config.toml
num_hidden_layers = 15
hidden_size = 640
num_attention_heads = 10
num_key_value_heads = 10
head_dim = 64
intermediate_size = 2560
vocab_size = 8192
hidden_act = "tanh_gelu"
norm = "layernorm"
norm_place = "pre"
norm_eps = 1e-06
positions = "rope"
rope_theta = 10000.0
rope_fraction = 0.5
qk_norm = false
attn_scale = 0.125
bias = "none"
tie_word_embeddings = false
parallel_block = true
init = "uniform"
init_std_qkv = 0.0162
init_std_o = 0.0
init_std_up = 0.0162
init_std_down = 0.0
optimizer = "muon_variant"
learning_rate = 0.00174
lr_mult_o = 2.0
lr_head = 0.00696
warmup_steps = 200
schedule = "wsd"
decay_fraction = 0.799
decay_shape = "square"
final_lr_fraction = 0.1
batch_tokens = 131072
max_seq_len = 2048
doc_mask = true
train_tokens = 723400000
max_steps = 5520
dataset = "wikipedia_en"
Each number is 128 + 32 x the weight over the matrix's rms, rounded and kept within 0 to 255. Layers, rows and columns count from 0. Numbers have three digits each.

# layer 7 attention key, 640x640, rms 0.0512, rows 377-383, columns 384-511
108163128144114070172093091168183090167104100139114120140072129135088120092097139123195133111019121121153086138149119080122146189131083147144169079054129121141108099111123118071172139174116134090107122130133155139088150160160210099140067114120167097098129220100111135174110122119127127110136133126128141079118084100115138118130153146127170192108123092127083160127000076118099121083085
172104184137146095155131101097128137116160098079176054128195166080134178119084144156155103140126092094144073146142093111159090121132176109092106169138104173057152116125151094077138170149135163143135107131142079127143077098167187081102155101031131067121081140115124119112132133148101128105116065111161134124126154186150173153138155093124106201189124171125139128180133214106072118151079
103196151176081109131112175093161137167163039131137131126067153145183068092170150103137126154130075121172113172142177155145105144137103170169089155072103101141103124109142144147115098079145101165106163005154120091071128127092110127166124063088101201137127139131178126020139187143093131184135124080130141165173103099103151102153113142111096165187124135109170126159116131142098160117099
101063097140153115057181131142129177134211193203098120139102120145191129178091131110168037190206114097151194158092141067029131084113151150133187128068077072153112138161098070067098089167119125134074147128126152049097162151163159138112108149090190163124155065112059112119143121102139128144147098120076122117113129118117080154093031063128142133168128103174148125189120177119115107105150
140181166104104149127103093157108117134183092138130122068113187086112169155143131136091180100139065083090101130164116134100140148101104104178139109110105116153154167116150122155115184162138197143069103132128102152122197150146083081147151117175163096084150166132131073093156156130163104078138114189124126096156162120048126170107074018138163163076177129081108074078125142109090105096082
178113155104162111136147196107114144072054163133094130143099144137117168082141159076072071087134093164119101158173123092078145153119153161102104160174120152049092131090165109093116141106164173166040121142168151054135124113107115098147112118130089106144105150184136119212111170082167112141127130157175126098094148166185126110117136162119111115150105137106136109103073119091180091161162
180153128118105105135060072111100116114164090185146171168201103153107170124100140145147152105130150132157077080160123095130131122145050119121146134054137151151114140105042140147138130185129078074135129124128147149125101056131103155142144103214133103075138115109147117133147088110102163154143092108157138144071173119128150121142156096154113197120101048129138107096108125165154152124109
# layer 7 attention query, 640x640, rms 0.0512, rows 378-383, columns 384-511
080123127121132105133195143083108157111179116096089147149120157177106087088052134109123105112201140142141176092118117118104142106138170135141095176133061099077131129077144140139112159129049104110187125176128135134086125110088110126098070131179153142164096083148114140181202142121174151142118161126127107135098115163089096111166097136129147078165190143195143127114123153070078073161132
113162106100184130147099074131162066194103154147101122143108122100165127143096129163088181091078127157189113146111107060145097147083120100181109123094156140096129101128148164117118143185143110200103184189136181091162073157119131087158057087183171145193128183099122098140092126141091146087111192140103127151084180130150081144194073147123169194073162104106138088117095171166098149156116
086064157098174112151076115129148134155175173071080102086198142138139114134077143092134135112183173143168133179177139134199100099103124119137166105134115098174180081144121107125193123158160103123154152113158181104069174097126090112131105161133081080135132102121108155161102118182125099107142111110061079123144100084153132170128108136173119199199146102204158155124125113149177155109077
110087147171135151176136163168141166126053188086143130147175118114162103130139133109091128122181184107163088154133112191137095180092146119146157105166123170129171102115095161129097070088115092137039120145124114179146055103156177100070149126130097111118172187100148185075088159152134096095149163086120115080059104145120109172193129147159146099145175171155148108157130120140153087096208
117119101125110165132095090066079164144165109085111162212131102139178122154126108139129113142063207099138143048124141185164119122133134120102184106114172111175111120119126165082120161183093121072148114164149153139103108077155156108118128162133161144095172155142102196194115202180143118100101101132077109132105125140127159157132097141144157118073211165074119124092169080118165136100132
087130129108112083127105201175143118087093125115152107167088161118208177096126065172157094104154098120129104150074082147095094163119142114121167197078167106005138168097114108108126161138151075127128147198145131139163163076081182193145168097093088164061099123130162149175087141139130146108127168121161157159109065153092124168100146127072084108179156125088121143193104125112157117152090
# layer 7 attention value, 640x640, rms 0.0456, rows 320-367, columns 384-511
122119107131172143123094078096102144089168109123132131132154147097139120063150111077109148098165085113141125182130112186137130141122146104171153151114125074162177179141146140136097123127077117146081140099164146131178169179147142128178097074101123121090157142167115151136139126127125143098105149193107121102109157126083150116176161159134126133137160146156100092044174169154103152087144
166138118116151187132182149097146110155151162149124100128167096180132129094089112182155110150140188098185102150179167190108144061124148160139129113158093129125149103144155078135125110144121082124117116086103144161132128152134148123169175144138189140148098096160133102121117142100076081099156096089246126182098086121075178198163064113121078147152162118161152116130173140075106173087082
110144152141074127117099119224114080128099124175150154126180098074150117132173091155111142180173149102162135141131098065129143117172127074121187113089132091146088163108090098136104205167128145082093103093139153108082129135079184120055088109115101100124091152110145207133143061119125138191122137161114122139141142193176089089174141165150140114094153161113128085141128114069127188127204
129126084136094151184136148136095118094116111137056158138112103132141165113094145076143133120100183170083139123121120148116179118106103108134060141133086108150104194229124103098113091152172122176077167199136170171098103086140154125061118118123130156107092110118080115136119122117150126110126169121122117104091129099119126163116131139103110100114098159156137133187159090113147109125112
111109135083117157150156159153117132077103142112142115121172134146103125101120124157084151090180110137213142130115169156172072042121096133168134139206103130133122056141178130077111089144149135156097054105130160136137120127140194164148142201093142106122131108152105130105087082159099081151166108147131189135147122161155079097147169213144137144097114118136145122119087168103129162157076
116114108099138094062162175124065130146106078115141120151159113152144086053141134138049186094102113143136118086150200157108124187102172108090108142142104152030133198112127113160148190115155152179107138120150110159217181084154135180129153154061123105158144150166185140143117071101119144130159137107157122113124153148102152115125122185144129125142124133116134147079143071153087110111135
149158174120108177124161144131150076203100101122161129179105141046156073063154138112164177201132167142140127065129127137123162158105103144088143089148080090143137113224152164159133120166134115156110102111183153157141117160153116137131161059178103186094163148066092145104168160118091103134120093181116175135101096109113162120100147104149133137137126105110116213123085042178087153144065
137137136127112154105168112133129121134167170175128153157123176100226149167071118138117116080131150136115187155104128098117210147091148174199121143160126144191184147160160140120087155101157066121089128143164138110129134132165138106110155189138138173153148131143105150119120120146151123119130169123146151082157121133143114128096142076112098087100162142187099188160120126152145160105064
139160091078115196176126152174129118153173221129165101134124088173114078137126118133152146097108128100125171143117117130087142088100097094149136167132147102119159158126142132113096142069145151139124183122137125080101126113131144098116183121113113127111152099152189143104133172116141159130150130155078108142123183138094139025164091184156122122121131125141129171181161142117154147142104
089086095124135110179198091104158122118162183171099153139167161119115099118117102154123218114105136115068165111127079115123141148104115105174160200134140132089123111118100153124121122131127150109130120122126094174141119124103148139153147097088136128097140135157129085127184112162115102125115155132170118143121163128126138180133138097108128119086126128104073103129195165123150073140107
150079144149170153145142101186188109094147113136109141162148140161137125171143135166178189054100158168140181122211172140126149108210127084123151119124178068163129080110140117156157095173142125144151184108142121184160131162128140055123129116159156139159120198138132146133109094120185153030119108173086134109105114115117120117080177135178172085142090099075134156098041108105156114162150
116104094148122165088118149107152074134110127139210155101160162120107099058149198144171144145154090123147177146169129102166117129128133094150159102173186144090139130119105141088136174150134146182176142088173083114090182146118050155102107111132124179076116131146178090078198171130133146191150200104140139064150097111131170101120146052141114166148122139115126136147073134156105146118071
160184149119194130135095174134149195115108133189117089146131073141139104148127099087195169154149114154148107083092126138112107162064107072153145183132107197168134171128228148104184097127101082134130137119071097181091130184163047089143088103089150166119138176132138084117134105080213099109159156146201145136106059096076074129139106079156143119119087148118161182126111134088126126109183
149127124198087166099154125161116117090073102130142084080140078117151106188034087166106045099133140167160131096093161121149134118077151118182145160093078095162115137131134148160099127128144124153121147132137125112077148161083072124129115159136121107089081145174109118217143164149122204054183156168143099161145123144094178088134115099136142123139075115161152130145104170152115151191205
111170126133114120084241137106083147132102142149145149129109138166158187098115157182108090124064164062112158176117146149106103158092127112073088113107105101078106108091174192172121156128145080118165133150161104072098079176139132206065135138074095159111137097118117098120147140129151135118138088121073123084154118121152165125169145108131124111150096129107147088195174141114134130163127
130142068087084167132092088155111098114092165092166083098159085074111094131133068134125157120133109111133118090077140119049137124069203145166117150105140136087147098179112139120102106171125116097092088184109115124115162083154128058110180150064078180152156111106190118145146090098115164168090126173181108100166125186143112081165080186132119175107074171120186144135103114096139112091178
157107095134172158129102120128125100128147073146144144104090053185131127123142125184103152097100132142071060071110097150186122110127078070104094102160166087160134111122165099098083127158168167080132104144084126152125096114177094135123114152148115085098116154121127177136133109173156108135113112192122101136075124190142117116163153106116106124135189113171136118095130070160118118099103
138092121114122162112132145116167085145144052121109114142147136105138056101121179116110114185124045120184102133117106094169103135091125136086151178133108102150108101147160110132161145163164159146148072137138148086143162070109154153119105162100116096136118152119198164112116118133130140109100117068098147061095160162113140151133089209115086148078178115122131148162154138060152120157140
127085096156108147139092147156127120123110084111175160129086118114141056129080121181123128138164092091157133127126099095098195188123110157240171126125074119123131126154143174181126099124130154147158115191117088091133151113178104182101143169075149181097175107128141163075118161136114141146129159105135149145164116122148097144124091117133090101098128143117152093092139106154153182129116
111134082119098175174113156068066132142140112100071121148089181112149138133088162143121154131090103141124167165113153162106102171065081102127149147128162085149182122229108081135045148115113105121137105121112175112188148119128146100129154137126179132174120147108180136120159091087129091154168190115092119126120123135095100119161112107175105179124124134125150127105191176177131109133099
196075162145087144096087067071166111094160149133183133147157100139119133163065128162111160141166143103153127148155128135114130101176159149107106160117137190092159128110132184149122116148138157154081166123135193159147128124086121125065120110108132196087094096158117149202139159179104134140153085135117097161082108144101123142159099141081140079146228136153100171130141098082117137104179
134115108174176100105150157166140157092192109052176165134191095109173109120161095121097163071173114115172088135132148197125084105147080185112175109116158102129128163069118119123098131178097185098112171157124103092171109147125153089055156149068114149145173121114118166156095159134163116099150129117191143099093137134185121147125082151113149130170144107120121081099105131089177140079134
192109200124116138112126093051103146125160122125038134101152145085177128101160151104061137081158098123180118107161170102105084143150151159103184175127102158159110124146202069114083101087135125110074119086115094102124135154128046107076124119129109164174145122156140150086090156114122135159085118101097131060185074141127171175067170174124175112208118150145108110140141164121152145076173
205049125075220176149173098098134135134110144123114204147092123129064158164175121127104183114107171076083108123136129162123148147148092161103071180166118079147097136132132115131133172130101152145126148092104121108120124087166087136119120162161000098135157140147154151101101169066122065176143170126130177063111205148143127121131092186143198124146122125135129148125082189059139106086170
112106190208112133123184199166124132129116089135081158091101114106094153127155118098124138138117116130094073132064144088114156088161146131118080104115171113186105130112169102080101116121064118157132129174185128084158129096171135130106133148097082132112176128147132111083145119153184129143151188150086194146183143079117117168086177183152103150126096168141155136173156098140138142151130
100131153117121147123197172111081155122130103198140090127086089167118115115114182144139147097111071147125097138118148089127118105131068098171154079123180092098128083138111103151077091138169092166157144116061130099138149175146082149115057150092115139141127108124197121164158094082100155195097116149079086093148179125122148176147183107137124129131112120074171175123149150137156121128161
142145118128100142127164130117130098145074113152158131167110155130075112129195109160145173119085140124069146133204152120183095092134107097129125118135098066173173160109148105078095096115107174090068135081113120189146068149134136128141148206193172144135144127115110172103171109067139146140115105081143095127072153090174174122135195101150175135071143114112140104165133156105136108105112
141105148132188157112118141144122138112166171138147124142114172097142136120111178154106104094098113163170123123076112129078144143145111156163129122120163166119162113153116148138102105136202178125094156100105132123142094172130038097129158146143174121124130157073184167100094131145105135092161172129108096155183126132131124159112117139124136088135062108167123153093129116122160114121157
115123094150157113128052127101126093110106132111176173109173153121121122160149107097096109071119146151161127136132128126157091200128150191127084192174143103115125129132097137121098136152093124122154098163160130125085129081159082095139105145104108164152117128198103139082142170136106135103150112110123143080079149139161099138066147145184118149158106116139134125159088116071125150162114
054115138145094145133147149140103147116089143109132063087136128109189165108147137159126076106091132139105079169092132115066156114175077099149115184147180157102128114177092084148126118134089158125132159195109107122154139151136111188092131088092114115124108121149170138098112148162132077167150107116108100178119143116169118180149113147116060134144132104091127091122152078114107102158136
123193153169089172155149101127115137092123116125104114161170070168152087152146094092099102127144129081150131142154162089126120112096127174090161113059134102142113160107120099111177089084118132070174149157141138114169082180203147110115126130123122156146117047126081090127113098151089120138167127121070171177166104172113159086175129139059169193092153100165106133137138102139119197092151
104147107144191101139164155122116167196075148161111133113121084187139159126105125122174141145087097125115085157127077126118162154164102120169153157168118094106144129085152187103174142104125160125154150098158123115092155150060148168087145122150117150116141120147139134095131103126098136107138131087134138126137141161134117187142146167123140116147093147155121107109154104092156104123091
079093145195079140112154102137134146128146121126102134239115115145090137128147172090113111166131143159140142165128107136154101123121148138134112172118178126131155183126086110115119112147128143144158035160118149140172149086173109141131203172123130072145129082181133175137095157076175128143110121118087133136081142160111165064141148136146132121119189160153083143111168137163154134116149
095127129119086154153095126104114090142120171104147097140182103150164099120171176154111155099097096145127141108190143167154070160089084149150164136199133172096160115150125090115098117129173079144128115151091154152150147101102108117122182029147085155175158166159087160155094201156114146179100127157105141134109170127171096142164136127153070140134137191133132000135141084077090109133111
113144141087160109169111204108168112148148177222095180157118127139111119152168116136151120091143109153198186114114188178068148158051105137133157184121121180154136171136199109109111081160115126121134132135161164119138069149143101112145150133105129211114154075106167110086178139117090125139097095158133100108140161129092108143150110055168123178129170107125118107116181169161096122144073
168080157066158114134119100109132157161147118138139132127084116098108170099143170144160144173197110130154193088138142106169187130065106148098203159156115132151173156053124099127104061151068177085119141115120100127091132152126155091125136130136073149118113091134146137099168101134097139107133113140110085145154118165160075140135142118191119135074175143150127158102109145134136144097166
130160115178141160136158123072105152074207151118146097176173151092095151158056110121148142135132172167134149106159108191090136096149119097114215129111125134127112104143131120151201129113113142152141180180125186199174155143123080048100190133172114121127093122114100109114138118136123072148162139155172139125128095097181127148142089085184138100136099145109167097096124123193147144116143
102151066178112104116162141161105112181120109136160158195135128147191159153098170133168121104126073120125152094181123129154102182146126130124122198187138115152121165124079081098151163175129167107140134147117177118145125143060176079174192061147093120089096134220136159133154118102112145128128126101124152141103096106095143084158081169130110126106132173156151117143123172113071090098108
103110092165149137145132154112114099101160141127080105131146113144133172144174112138141091109129107108139107162113114119154137115123141073123133151111158105104079158101138124120130150176138177140129105090158157166128128131130118102092122104215133092133175109131152117153106162140110174122141176188108088107139108102099176139136114071176168105126040112092120078158139113102133141100175
156094142145106059088005187124123123090067188108152114107116136124110091136110124132178104173144090139173063144111127152114153138138134154133096089144090138123137121186163149113145080122134166144111177096131131158103126146143149109148163090156130176173098104138187164140129162155106120097109174117164080094132170126112081133142131146142148056125140121140134110115116109099109072146152
112144125077120167139130156137099112086155134172118169124070122080152120105125068154115113106145132134102149113173117087161112152151110180150166162112108109114172104167178101135079120121038112178078136141097118097131162093136102048105131125180091136126140110120162128104126131088208095106148142093193123129179206156090075116129107163143078160122109129160144134112207133146109120105097
084115121112115146184175053106140121132136118090150108121173115122158164102185061112096167115098124122126173153139090168159122166205151165120115114118094167114148137172145131108107147150140144145107154146147158131110092115084179150136116124202067117099137170131149104107163140159143153098150104152089105131214118146100080085106183103092122119106114097090115086150106132143089063100152
151125111159088095132175095115150172104154119081103095141063132120141157218122129164212170132132077097133157100143113125137097098108099086126120117160119097115190175142084125117141150111145093111103153124138140134133104083077130094133061114129129114122143072156115078127135101135194151151124162150083086135113102142188129128121142119119136192116097090083149137188094138067120119163175
076110126104161146124228137111155117133125127133083193087171069057086074126156148127126082108120084129124060116146132155125077119150107116158116092217135134079059115138141113145116162127124143113116075124138122114143109074149167107132089126144119081155136198172129083130119127116144165131096208131126095114165122126140096065116126156092130104093102131145161078189135157111144096118129
176101113127110175182140114112084097153146134107187157136113075164102183137140113187164155199125112114148152103100086101178084102120147112161131123093150156126158079132110116147130129087159171109117173127127097187147083133110125091164126150128144155116122146127164111134139149125120139163083119114126155097092101126160119131139121097132127128159144070142170175145092155115118090115126
104135134147070149110173095137158172077143112130135091122126181108096152040148108082190123200149099108097138144145134123142118167113116106151181091110144124112149119112143092174099142103063142094171158122146100140091115180153193050155110169121196140103113139092162115108184142076095153131115136151089089083072159112147095099076129119098155124101091077095148091143113110154152146078165
145126102147087128095070105123123156100124122111098170119080125128114110114173130147142137168144134096133169161089199116134078178130115140125056145142189092127135161134073145165177150126146102134128185120116199178111093084125137128124085126166210063163175158143132142131170135100078091109106145064119082169075144094151113092136193147084125149124132119116075195159127036100100087121128
132124069182099104127188133164127132122052136227111169103131087138138137073115080132058163151122057114145151063109157182152156124086134120100106069147109135053146129030137135179119071094104154141162068111149114124117127094165155096108087131088127089199119154176062154143096163152165174147132175135091073121102181109183148127112101093063145111186114120092128113116147163164169121197161
# layer 7 attention output (transposed), 640x640, rms 0.0758, rows 320-367, columns 384-511
098100077133154147077136108114128139133111123115121157092211130175094144106221074150142131105164142136099116060178073087114059110168096148092133099143190132029138066150128102133155150085159159080112127096165108140156091141095123082059143123166098153166148112131141094131187018179117126112153131102131169169134118140075137108098075108110105200104179121095131169120113133121154157182102
119136156163157135112152094149143174080104114129088131101099103126113085101189091093095085111097117197113169142108145110119180160138128152145113158097098099131104125111123177149177145120133139160161168120055090068120167101111134135104142084138150126135113188162180083123118083092127115129060125130104117105110176152088178177155132122116125111157118133146142125072178133161132094151133
114101121130141149082143162139157090131160134158149139078182212140122113078124166091158146121119110097139097133121185148117122124137134175117178110179128201145104144168126156088198114164090113140119156119167160148067072138152097121076148098144152186107094102121110060156174113101117131140132136113120180074137132111062184111085122160129145112134093123125144112136137054127116155131131
175113099106188113071069136128119088142121173143100148062080156130120111169111113156097162179100057153110134191132116143187074135091127087151183105110117090151133163137087118127097140129153090099145132134138160128200137134098133189139155162165135151120096157150160147180113121162177120175135133121131126189123131229129202120091104120155092119185164134101148055137144129092098098105145
119089071167154101087155118142142177169117178111167148133153170131147124160144139076087072113123127172125180089180150102155126144143155152113036101133154097132090116161124080136164142178161114147124124173095135090120114131127092122133119137154123124130130109134159084084151091096127081055084086072109080084107105096121098158156121106113169186088153136106118124152126080184134143116113
139143133165125068105096176168071129138125165132107128132105139114108122145112093152085099131121120094123109115132122139119141058120140158130156109139180194135120117103177090119111098144103166118202118102068127189144110164148145146092135094122118131127138158088128078117189121135099088118139103086112146120129110128086154101167130117123121084143066105097081154105103169107216161124139
162113133195089119122160155146059164114137129181106062120170124184083166176123120078175141092123117042165158117153125124142093129104154093088089107062164131136116200105132113138142094108115162132123148117128124142117101105096106145117150090103148131169009135179129152157160083101080133126127092166141129133143132186106142121139122156112107117117109160210121124178106172118165134157105
137106105107082121124145125185095115154119111158163153150130091175149170146164096099060138128153107162147103075096087113118109107164179106095098090116082095110126096122136115139155085168136133120117161114084096208084127129108128192164127122122212105098080144151150129159163139080132109137113086131148073095060129143146097134164119122120135130142140106070166174193097124225149103172166
155079101120114149124160173076153156137134084147086121142102128096083197133141129141126046081069083148128119127159105138089181118136180143086113122111033184162116087175166140112141124085101145096180080133117075133102165155115145115167138116131105121128138075097112055174177159084134112054147123061132142136147167078185127150128190082163121122126087136088067102115096179109176104141133
160086113151133119123078159101119142103133105133164094115091116090123097169125103116139117119164091143112117160153160073135117122147113161109156124152126108057145142108173172145093074145163102116147136124101163170127125085134128137130101135164158134082104048123115181077105180142109119155140137121100135144121107121098169128090159108149163145111135117141114102141115111078155111155173
105181122078113110072154128140098110107145093141077122143179157184104114155119132046116088142152163095050097085143125088116100133148159175148133140116134161144166142162084147162126131135160182135113121119116130161150140156145086101108107103120090154136111120197142132136146141205079128099149136096162136155125058164110146106122127079112092113074131118157089103190131099096103147131122
126174193173128159172152138129132091089170117156134079132196119140108099088071158082170165127112131115093096173150165103147106121139103127094103089138098078179090106127169151106137118067077153126083134130104176114121094103118068107090109140084172084095132137121117117133147111159124120164096123138097122092128074142162122112092126119099150084134125166146163071182087142188112167131154
105147134145102198130147128081093083126135195142113047129144113185148165135120087130149144078144106115149143199124111107168159120113089106150165117128138097137154120113120121078085147035168147118151158212159129087150137035062206140167115155193106078119155103078094170170181146105124067145155124108081105147081113094109181132108158165135183163122123114108142079142132147095115126176038
141096090162123142164197089062187090151170157152163163128134143095129179127105060089214137135141150158111132167136152139126149141116071103131155164175130125120140147163168106096066136081133171154123140168118155169112128106114154112129144148058161141159120125076086146079137118094119036156100112126197081111127088176041144063053095103090125114073097128156143109102094086091153170117081
161157199182188142125127156120164103122079082126094155091085113090139094134154163122074088133173075151112087180118135200107157137149188085112100087114098070175118148115128104140093124138140122114146146094115202088073101108121117132126137144112115082139135125136139128179072139176127155106142175123118145185081153100068125135103138130182141076100171166115105200074130155182103213104093
091167124102109116115084161127137071178201077073154124155071175054138106101125137082079098090191127120174152105139122096125224101135080103165101130149130209164117102107148105139196197116072145122063142153104082103187135115145137144105152125164189141122150109121171097115172137098110157146101144094190109116101118097113134085159140100155165108095128101133079111118156137107171114147120
132091197101125170157152130127172143061125151101065073174131125077120143142107137101135140153160135088070174164100140096098107139171154152176089131096102088170077077148098136090093125113121092134131143163173117174146180106129080159127146143106169143146076211187123166090158147137071172116134152106139170140139107167143133124111150107101125129123127105143093107118168099088203123103181
174114110099154104133163126137120125181144142108183113157148155092072135140141131148117147122142090108145093095131138138085088098131133163101131138150126170150106159115153083183092080074141108137094104098114151153114080095150164106086185123125117177072120127145149090164099102119110142141100095119164096155101113141112130088138145099085126094149141056168106128082137095130082133072103
151114131166150137216175154132181127173166124094133107073175158127087171135107132150148107111115118173089150160115165125148102131107164148061107147173125131175118141105119136097126136112095131125183082111051129135086129132100140131123121140151118113132147137136092126143155116152130086111110161113170145136168137168167079115145145091095190173132133083105079161135163150127146124171127
156101142088126100098187123176158135135152105100167069120130108127106191147133145150137110125158044116141168146169120164136143097145114136099133141177131147108116141098160129121130105103104124100132181122146116108104146161134080121143153130109135138101137047091093116107145154137124078080164088095111032189148107130183097135190100066124203116104142117123135181089119148127135075104135
097126137096039111180117186167117126158106104125102137129085159133142120142102154124134176112089128095170129098141110120137163147130141115069133146113108081124129230137173083148112168136103122081113151152154150115068103125141098145110138177152136150152085156171167092130119172118169108137081205119094078102156132102134160124133109133153120144135179180119091120095171113155086124130168
158112113083106142163096191159135091106152120125138132127167139053124137065127164074111145169158166128108142137143107114108179118138084174139151117104102167124109098139137125138118091144137129125169115080105125151113173129147130128104153137180151119091119142160192102114151128161025172106082166122147117124122105101155132147139125104082111134130064115123141169095108134206138144136145
167082095149109152101114166129120126110108193109141151122102121151198143160087065145109123161131102135122127102096100123123163083080117116118100070104186111096114073101121094078217134115095169174084164149090113093115085128088029140113099141208174124107091137143164149140133130055181154144114063143155085178084195097099121137108133120078143152147155185143124201101085158154188164113192
041092173123084141100095155174192101129107136082069115098144091110145107162150100118083127101134109130112111087124117119129131137151119191168119160090094133140133124153090149128094094109129146127071088181102149147110093132174085124117154123077137181129134131132135143128142111181145155133103062157137147125088133071097127181119128164142109073108157176087210126169193161139142140125134
157108133164146131135124113133130107096153172167152156065137156090118163115084131130116157145119162131106104192166125172115138142035069075138139185122182144123128161121167121074113103146129159133173085116095139067091108167051112116116119097109169104147112133166124044172099075117123164140119148170106116120096186113043135116119171093087209162193096156121211136066108194138138124106157
080155183115140084169126149109083147144137110102128202057103143077132151115104147070133136144144118091076198122125168142137137129099147083059104140160143155161101159132128136084093110151162129140095097116167140148057137139132101100123144126093110109197082140111114151172100173141103196108213121091135132111159094096117148095122077161122158120131124149086108113118107091137142179143149
141098131116149138131122119080140177147151129166137158179183113148185170105155111085062114054129135147165102154112081086080136182175092117177115100119095156087070143115094111153099115145113148092057099105156091163113122174125100099143127141151088076064093195163173106143086102145145159131182097108152182152137162128153117107150127121165126101125138100178167144132169063189145123159197
106128116137157130140159110093158143132097098144140110166102095140141145114136083174153116151138166139147186185170076150155153118156122132176120199097134127065150155137159122146144132115120080127081148135105123111122126123116116148170145159102114098143115134096081143100163141168086102143141101104174118126092160167126142129112112110147060171157136161088090151122130121123102196126125
039122140106094119199156130149116161139148163141103134052098077082114079078133095140196198197105132099078134127112149101134116067159141132073112092136108103105107124153100114141124156093130099096138114150102142162096106125133133106139167141129091104089153134067118125148133124164123130164164130103118078178137128090133149154123182143119137141134116176135132189097134055115136166116133
149108167106127098089127166124122151126164077124127098178141138107104139130113060152132167127160153127144193187085143120133103126091096157119112076087119134138111145091098152113116101152139124094117181104144149082133095140164156070155121159152118082167119110082145078097112117155081198072122165144160118108125108155123100110128146129129128029093126142144108121126067075164116123094133
137103112163135163112158126132124074121164110093167126117109122150097144143100137159186113130134067120100087159117105139094135099165111102105125128150184151097158111133117126165136101092146103117105140098165126144141130077109092107104122112119174111126078135167186138111122131132115140164127178142126131142125081089121109104160114120157075168140172133132104088118137141076125127170066
136133134153066203089137151133130159129154148184100180179130121041109109173141127155135115107108104159089154182126183151077150153124145153100126099154073132177118129156160107128123094108195159080143100100156132129127151108197111107119135151168110140120063075117104126146080142082147156125158100121171149153144122160102096097095144125121143180177085117163113118130096148130195115134172
146132134126142136117149164091073120152097128082121152111138131139107136205169080139179151098130137107156129093134117156136131164169147098169162170077096183159115096163162116145136169129092085143112188137125106075159107117143149084132117119093136118119144118180111124108117162152196114109221102084203170092169149117092076109140165127165138118103142078078129103147124133154177104158126
055114076070141149132117128117092194119107123118075088137092127109160090099092067104151146139177111103153144143146104158059131094159169140112130108176145142163151155089132111170171137152081206132128130140094130079105072142118146126159080156165160159168094144147189130089143095156084146122131132089128096116148124116086116114180083176092104112105191119109161108120161099118107159112183
157141184103101112153163120135064162165114133099145121192140149121079128078120172150028075127109095169079109124200128155098157201092120157123120119133169086135164114119162097098152151132192152136174122130080097103140153143119151098147098128152092149113143143172101140157101090116135064058121072108170062195146142162164190186190108138103099176095113103130081104075070185086166123162080
141189111138133147121101191159167159121121170125180080169199174072154123110096154088096151154159100164095060148099126125065118112074161109092136141096172118104124127106169193122167192129129169149116129154153137107084074141166095134142087091129130156091176120139127053087113147134125050166137126156087138084177152124198062120108112156060153160111096143121073098094171134099083120099192
132145149146177137155124111119157111140108086138094112166111124182127118163141155123107180170156177145085137141080105115113126071077057132127140195114117098127144158122109076119119134137092092148143091178105146114123087106145180120094064160076139178095097179119169145131134094140159183115128117137047110114121107121063153154152079142112130230222136139135098158126138100098133156112161
115152160165111153168110136106119147150165093123090120115111139094099099157141101136126082136129135162071073147104176116093054127122119149105191069078119153132160115117198146174113100107176164139096179101190127130127110154131084138084114089148118135166156133076156101125091155167113170128169106111149125145151117137079126116163145107119112140181158099087125099144114084108094129100072
129137146145220122120109096107174055067085115159113130134166139128146097141078160121138180130124106133135155087162124101095134123115148142117136136170111109104133159155118114134158088149048154160150123127090110156139130165156126140140073157091071151128071122088139163128097132134105132142125157146113118162192137116143131148123127126127118120125134128115158119120091103121112142141129
113163116088105140149136089103166077141197103136073120124149086153153164072151139128115136092151130103110098125115131127067128127148132171110104110073110108144154175116100126184094172126102139191116169133111091090127140141119160185142149188155114108099061141131143103132155114146118207177125099147106103058143105152116113121123095163152117182079126158089150126151134137152158103128165
134091131158128145196132131134085101169135137124146137125149113143107137135121088143108153080190070092125102111120127199113135158141109096082138156172133133125074126065152122095151137096173180091179131120132159160085097084103132159119111113104123106089148151129115128113132131134106163143130132129100122122085090066086130119122140052053100198168129104142133106093109113111118137115191
182097097113123181104111094185071162135113087133127120127119081109107106122116127106105136157158136110078109139108147165124115138161147104158155100146152109146120123100088123113160080153139064086113135146169121084155182093164051174149147157076144136141100101191130136158110115127198144162099182150104142113127171128128142116150166083179157158119147081142186128095136135128113163115170
138135157123186090056125118121161154117112139113139119187176105104147128111104192115104124190156090087081057164128129141148096114101108069093162111082155191152156161107135167146081085191102149174173159194136155109049175108152120091100127121138138055127117102142111141126165123143171200154147140142126149168155112109203073065143177138171117094129142112117118098107139135150070119084093
093095116137125072120116166100158075193175151131147137155105095160105122116094171144169149132149099116099167133139131077133127110093207143104132080116053141150090162144102102097091151165137122142153177199132134161125110159161105185122142164136099141140108062060146050168132116160109170181123128125135091123148169127090115094138123102107139133174101153184166097112177085214117110157172
180140075136129111131092102110166131071112154158090108139163151166117072127154112111141102107104132079107108117150117097133123142129088163100128138100092119121120145208138188116154133171082142105139120147125163145137201100156153077161103051178109088135173168114125122108112089203145141096116095144083129120143161124145139118179164077103157098128110129132088095095145110086127113153095
150155094077076097124107178098102134135129057104211130096186093144159149148150202142126123140129160117077100139084125120138122076126107117117110079058127164166109106168115162081153079096155097136096116102143112129185170034150115159106149078136150179133085112156122134165111084181105171166129109139100166103181100159107160113154163159108120159161127161132140158095150120162183100143133
113173150111133198134087104104124155193095130094131070155136161132085116113174120116141102131092125182164126092198104080120074156153147130161126122145113179158181106085130129137135133206070125116108127121144119172136110140177161107139152122108110134124099146116099167088138137139187163150092127101078132116165083175146121099124124108146166068125149097108146093088095152136108074144107
134143117055149149181058115175157139153107137100114134183143187101077119146118182129223126133044172194137129128186082142096119091089104095155123179187134145073093090130165155160082139087167084107139171105158151133103164151087128148111069152156151187175105104117179135041136156158069078135149158163123156115138105188113129159148161071182143110120132055132136148101149135124137151069157